{"n_kv_head": 2, "norm": "layernorm", "attn_scale": 0.0884, "tie_embeddings": true, "decay_shape": "pow", "batch_tokens": 262144, "seq_len": 1024, "doc_mask": false, "dataset": "wikipedia_en"}
Each number is 128 + 32 x the weight over its row's rms, rounded and kept within 0 to 255. Layers, rows and columns count from 0. Numbers have three digits each. The size before them is the row's rms in percent of the matrix's.

# up: layer 5 MLP up, 1024x256, rms 0.194, rows 415-439, columns 128-255
# down: layer 5 MLP down (transposed), 1024x256, rms 0.175, rows 415-438, columns 128-255
up415 100:110123109036097123158095223155089079125163098093140096143136138089101165188148113125102173137110121121160163174133145128120128132062177150099145111124097168146088068156102167121119083107131123150117140126161095152041137082112186142145136113155116112113137151162090149111163174204079116077137102135196101094127130158108052144148093133109152147145146104088079142160127170103134160142176
down415 103:157105161187171068081143103147131121119103174095088163101145156126177115111147127171139077128146125181141098142107160151145089125195119123075106142157103091141158151187177149107130140154131091147091098155068173132194141129149200114165135138139179138085106175115160078080130169125140087114143152198122111168158159089106160094073153122100086159139146051092167042112138130123120127098120
up416 095:111162121101097137123094150108167118150184118083137163156063145154066176163120070078056140110215093135165169098148130160182162106133138112097123106092166179142106141136117162136129065158156145145136119087152172082142129156175120115177076141089149128104088165110098149077104097157141146130116098156076149159102161137113164229084104125082106149080141140136114098092108108108075074065078
down416 096:196083186111125096101142179103100093076109161165109138087152119131132113138130156161162109115133109112137114116135110143140096155112148108094173129142154089119148109163160120146110205044105136138118117111053114114136185090107162186129150107143158105126161143120189054156151203119131075062097196156105163119197110123093183129159122121123149139187142122094163123155160106121084186150152
up417 104:088136121079076138135172069155119091114137116126144148084116164116099159124137100156164127153102066149173149152072116102152201144117139092117102091141105143159060084106150092129124153150131147138119137127096144104116141147093100152177137083134139152081166140138122135109089108078061177071158110131116114155127093143177121125130109182056146121058136142147101174115138148124111179073079
down417 098:058106143081098092042162149142118115151135169146137087154197105179124116141200122150140079117182167147161129156100149173087050068104111063167110121102133142108183173146151076099138091153130152063088114146130100109109149138145082156137099169154140136151114055180159091112108173115106103081148085073136069134104117121098083107133131115169077152208129095038125154154122094132135112115122
up418 091:155178164069099192084102100193133092136126085149102168060128149051131129134111135087134081149158154096123151177127131130116099111147077099141188158175130124120155131138133139070110131106107133182137099065165118106138148177064101092113152080114194113121129128168149141104116092139164104109092146123124112209118132149172136154093097168121129142109105142126125224154117097175101171137101
down418 093:153133106207176109148096155122113168121131137111164105126102151165147108124119094168142159133127147102126105074172122113112168105116170163079168167024152117090157089077143085128131118061162112098164132149148071105118147108178145131163132130124142150143091078091124147128140132150066086174241087145048145150170136154121080093115123081080105071161088093101164158133115140108132080085123
up419 108:150150218113109150162133118073143100155125120133155031112111108133101069157127102125086107161074105139138115140121132165180161143111109080135153115045135111188157152110128105128117120129113170179185110124078110166236127164107115128171144102077049087094161119150144105118100162121084122099133154096137153105149158138140183121128181075150143103116057122069169120114113118142120119146092
down419 106:128089169120135121185111150102062117148110123096146169095115147167134109121155161055079126106181058141146072082072106149098091118169127131091162168186130138107070066093133142192145158137137098156134153136107142101103163088114095090102072146096172175195182100097149112148091162140103122167099145104062162109131143106183152160174112174114147100181098115081100179109144141138115187092162
up420 094:146159123126145156148119174145110118117143091189157099172160147177178104120156121159154126097164112126134099113104119166140167146139148112102106145133095141102114134129143151133099122155122089157079160169094102123205130090152074126160156133110062115108161149106101130109103124104109081112151137097126128170111121088154169101109115113061180155111160044167119094116121123158109163155132
down420 098:110173140146091141084111115059153160113128118140156116084192138144110095120072123147126168097075059160126102100188144161099137117084077126130128131101109141162124131113099130170161175121162205124097086160156081138086136172164137161174165114127163131136128043091102135128171119171127104083141132122168158154133183151153136117116141153106099118176147138131094152098111165195172084084110
up421 103:093159082185167104071149175122072134185114110116124078139159108118161132122184132161178106105106108171101104098177162119122131159144146124107101137136113149119175135105106156120184161154157154122145139095125101123128102074144137116097157196130116150019073094102082116146160147152177079093144119235140124185130136123081137078151154156093060122128182108095162071091186128089128121148182
down421 078:196107205088072143185121072144132136089134108171111154161090103134083170159126138132102146184189115040146112113151104168164165092129143171111111190121170121107097134170157158135091131101067095115109109181155193156111188139138170157119140120150153123184174133151137142083166115140097113154107145081143105101112108150158117135133129117131150131128139093165065225164114146164121170108101
up422 098:170132119170147144164150112170046106191160106167155148129136108130134165134144087152053146108116158155139146135134156163101117168096143129153167113100165138090089123148120133175141104125078179127095088170131132159142084112120105125165124051162139169152137100125121151124133102146090182134137123135099172119141145162046181100096128118146065204100178112203119134148118105133079153148104
down422 098:094116112108137109091106145143160124108123106083103144124224109129137074146115116166146153138154081166130097108110147078190100138171145141087109118105094128102134089085115132082131131085124146167124153082066134135095196111170130147152243130111110067108097155116134144124093092150130164158104153149127090110096099123101031132078083100158139117129139079067141124113148095110143118164139
up423 097:091102136075145100106169074141087100146091106141088106103123127111204136157160157171115134150118135156087161105167114143172205121179120121130138080174158153158105102093102130123110111125142129083087140153055213102076114119086184166134136121155133133117087071133112107098162149184127147139126120132131150127204143176102131111169116128185105093152137150115147109106081118151119093100166
down423 104:179095185081141111149111107128123090172137146114085110109103166079132154148129184125036196122140149160145112103155127137180119103120179145163089150150173141128086105135123236172100180163102178138162119149111181110132111112106194145118094110133071146099123113149113121148134168145101146150137156152118149125145127159102203076135181130167076126133123094129149101090135138076081163170104
up424 098:104111107196129112100081136137103102137122099155155139140195156154092201138080204112098176133121126152086169100122138104170108142129075081132127133122091173150134125121154116039067113119139069174131108141205155203128147132157129158160128085131129132136130155192140123123164102093125113100149111098128052139119098126138171140135105114081168086143130127143071117141139089120055113096172
down424 100:143133142177123092101090133142126163071157105112123132100098166135135129119104136132158125104141105202160059093122146101139095124123118163065159205088117131124174130055108180129130175110128169128088140100152157099077077104135085145031139136130057151087175137067134201210150129132177133144112085133095198099110147130111111134094089145182121152169130086078164136190116126189141151142063
up425 086:089141087166087110190102115054156101157160130091148170171129182109106084122139107140125160091173141150093135170186132159195143135132088158087087156190085144151164125154147159101165110135132071184105172129147124116158125142110090064096127134134101119096156091139075126062147053161185061099141122102154117170133110159145172132132099169131128168100127103122151113109154173160067168171167
down425 105:171155149068111102127127151170112088050089084126111152107141123198157101114121165185198116124154147147141112101100086104085146133160105166165112126096141123085181079141129115099122141079120116175159075161100096133125112120119159130138105157063117193094098096121114134135128156157078137118169157139115116104086223111096117122119093169123054100133140170112172180119134143113191184163108
up426 100:145068160107115124117113141116139133088117130128124143192181106155164104104132104150105126129085111144161164101129110127161115159073158124125093107091173219140187131123174134122057132131071131134164092177035130120129152090095139195135148132115114144161163148137155162051134164089100072115136165164132106065114096168076107143095088145166103076124124053133166131168136157173108136104120
down426 096:092125119113079097068121061128125130113096097156155123068105161105132156145191155194151081156134128099155113146090105153198137095092123115164101167186108122136072148185192070146199161147123118160142132157142152172101152099121080113136112112146094088080107089164159122150135105106153108141078126152106179161163128061119187106122099172122128087085126178095088153129080110167091132149152
up427 092:168161148111047137113179129148152103093150098091158158105201145183096080102132114110175100133116111130170103176152204110151130135118129125124114119092085172180214141137105098057078151084085139113131133133127131061117097122099137109142103141145118123111123157067146125181126120097083136120109157164114122129130090117100142136141140224123104155152072165169204124071066105103176104132131
down427 087:105145135090190120164116082142112158157164129068129122052163140089102096155151177117102166130092150084124125076082110099138146102127140151154131140069145091095189083126165105138157145167089154148166136150144095167062098111142092119141125127127189117078144150168131142111101158143110133179101177156131150147130134170141113112099215142072121079136140181142090212189147113130129095116134
up428 097:135173176131162149134201131152093144126124159106065106129147084099105133186133138111121143132144148137128158088157116080109120062178119159135032148120122187194122157135110080138131219125168166104149169117108114092099145105073128118115100110128168209110175147067072090188115140081129160103123168179086138128176162148059146134117104147145101228144108140108207107134136175135174103178140
down428 095:122123128181080098158156152122141144116166051087206117120117105055084175069079150110110083145135131149106111154087170141135121190090077086117143132154161115103101098100140133095117140174111112116161067140107112148111079157166143169149171102170106121160113115170182162171190148153092107136149153101129132194093132118164123082162114050083130108122139093181072165183071159096139061085096
up429 105:128167174085169109116153116129144073144168139147076104088150131128174118119098155099154179093076111060102153139105116081167097102189121184074119187136119122122144062155105111145119136100167120139127125117072104110145170142200177096166143135136102132097157116141166111140075149137153137208152128127170107024108104217111107074189138124147128140079132124135140143163169142055095150136157
down429 113:040137120147162106104089114148123133142071145115107155084120081162094135068129158127095153070087154102107117153169184091104119024150128136152130141061155165205145172138135106108120120211129097129160142123085136102139100185105138162121100153180125089151088176193094131083131114178101144135117104168149156124129151144109161164154063186122105123143141132148157143157091156095128097154117
up430 102:123175114168101084074110151089125175140158124157134159141166165129126080133142110093155142100120148175070121183119161129102152131061120131090140134115131112137096159135148162161114075094104148089130097097111082082131100135138080108132143159146158113103091137133176160194112167181132105126197178138110095077112175074092077113159127109149095156113122160179154153111155092098100109100127
down430 103:167099171141169122081109108134122150102138137154122073168135096126133122108111111158112145077122170068166136094126151139144146097156108173169136106080168134107088098082127154132129152160150118063124162174121156158152092166111113108188131110066146206184148104135109124123149129100162106159156088123175136102129120145160118121145179126198118066135091091137100128133142121068120152127099
up431 101:144128088142126139125146169136131192143122118172082119127145179143130104148132096087111130124189121115115146120127132156071087145149128086119068128119138168110095144148164108135125083122107142168119161159155075133122129149096173149138128158136158162082095120113140098151135123087111127116129143121107111124123083129067217098100090109089167139121084168172122131135026186073184110117158
down431 090:122154191122110099087059134107163101220143131100149136170179149145126144121127115157151153170137149155164124104155151052134109118083154138129075085166095114157160158117117157173126189201135136164115133111161194139139141126097124127112185162087112099156106088125055171154142145126086109096129095155177142126171101128118132142123093137125140149219125089130133096138172129151130159133141
up432 099:182154164129096096121083136169090104069129147159081141136175090161120177117089104162114111165136122125159108138115085126067145089166152088094171125111125162090095161156142134145063097181149144153149124155125184189100126080124133176115073178076177124116095129091123148121174136168060178160165136172080112129160117076099083115085160106138185118162094119159148111161119145154099068137061
down432 092:113126078151115053175087191152088117120149148103078116115138142097098108117197072158192099126134153154146058115174112116137090143104135185087216131174138121099111119090132116177195167122115157155133090168115112133099131154169093135109130129131133138124153173066150110138073093152113146120133139085130158142112135119109133126140109193074106163097128163065098165128118141111126195133157
up433 120:148154160108153163086149123135123145102093110149082116111112145104179123123111161142103147134167175127172103114092116124186115114171126150084150118099106141082161161192106095104172082147091136127125177099128169093059159077101156099204062096145112181169115155156138180113160133141076098155116161077181120155088115123094192130199148136124107078134126102135173116140084148108110151149162
down433 116:177096140154186139189150146118112115135100109149088129093096118097179134133136119146127123173120180147132109159097139099200147129139059112144143164144129069129110078108134093097140132130092133118122127107119104169111109065124144094126089148131074178149146191152104128100078138111192213142064147134183125109177089105136111096175114135184153099118178138116117150144120121069143142116110
up434 088:102147117067154136155143144114159119120146106149107161110159156156120154103155120117148130130118067114117168114113151091134089140143192114108192102124133127113121131087146138091150186071123017062123126125148152151117164149164182118169124059174130108162130125153133156098137084166113100119173175121109141137066149091114154160126148119159152154054158198161148121070118133163132168136107
down434 092:073171097156116125115112114090168125061131154118137112157112128131106043186193157147119131125047176158126076133096103096136105114099123118132136171154134142130152157179156137164163145164176096149136154142096111139116080122172100077104110133092131097075105089153167109094128173112143116108093109153124104126126087124094110121109086152139065072175148145096131119164087076156091134129138
up435 103:146093168124160098152147127061075157148112162112064081115105126054114198129137085106141082130154117085135161154153180147119141142091124122123139143095141134128139187154097150135132132130088143135130098110133150115168119092107138145161081031154156105150165161172069177099127146157109204165115165081185144129132138133145123091128122138060125118157096139151165145119087196162074135071149
down435 089:135162097064163124098104171157120118184119130141118167066110110141141098104129119159111155108128183132132043067105101086094130095137155138073150203137150150146111083115089160135146156102103143120149085135099135115078081143119116127118142192085070140101128141053160126150102155129091101127141152112107200149131133086128124103101069146181090134102141142143110152159139114177195154141106
up436 106:155099125107060105145153158155084075157117187161115145144131115133089170157114141206156106097109046159122121120115051113185081122083173098086119087130116102112142123100163140128106139107104147131141168173180133112155174158115186123147156118137122112104128156051114105175155093160162102131128114138124150136127150104148119143103075150107147115159123066111147142161141132132127150143107
down436 116:074158148116134137122104147151120094065097095123131115140192133105165154119135164113142172112090094165138157114142170159140128109127121130186173101106125164081157185155111083102115117150032155131169109112114221112149106150123097117152135144088148128052121084147116161099123186107138143177111110079132114074117153132179157150115162128136087128149117125095106087152089142081088176128106
up437 095:161108104157123102132185137134106138127073152113118099155130102117116181115079147087154141146195104121168163149125131126131094111098155072090105116071129114131169138103181107114097115085105091130144155147186173113113139176102158163155125145149167064098175201131109128132165154168159108105060095150177074122157073116135093182074203112100204159137088085138096142182140149090118102132120
down437 089:129128135108074119176153100137155121156099149107128146127165140103119179075199126173125106100069143159105167129082114167101140191134093167098135160157169130108107138152092136158117137165140159204109113140165122117137087123110124084112087151124115201069090060141140149121111162080061092151185117131111162074086125182088167082141108136079113145105103135125055099075099121139148207078171
up438 100:105143073093144075163145116110108140107087124164098141101046187124154139186142174173102134138127095114143158101201101112098146126162139180146201178077091147127082138098163147106118128196166092073152092149096073137174087104174140150159105109124145173127163105161162147118161090145176154115134152100172094078127148178091139088138184154104115187156104203149132151113122104106123156105152
down438 090:114154177086137161145187120127125088139157153135143167076190144147119115079158151198116126161115179137133128091117143197150079126077129122101137137126127147125081056172145106167207102087137142113143128131151166158104095158092157147078118084109093122085144114135093111094157102165185090141119189121075171106148080179090167163135088109122135142162085067151143125142119093097128169189117
up439 101:101125137148144144132125222121118092140127142134217115170079105100126178161133166115096136126140149048144099092097142106184135201129183114141091127129109120167079038100138149101105153123139146159145091106141117080085178146158122127135154130044130129097182170150112208129073183152129164180133133162166091166132159104202143207134113132161170115120108077114172151121109121108058132094090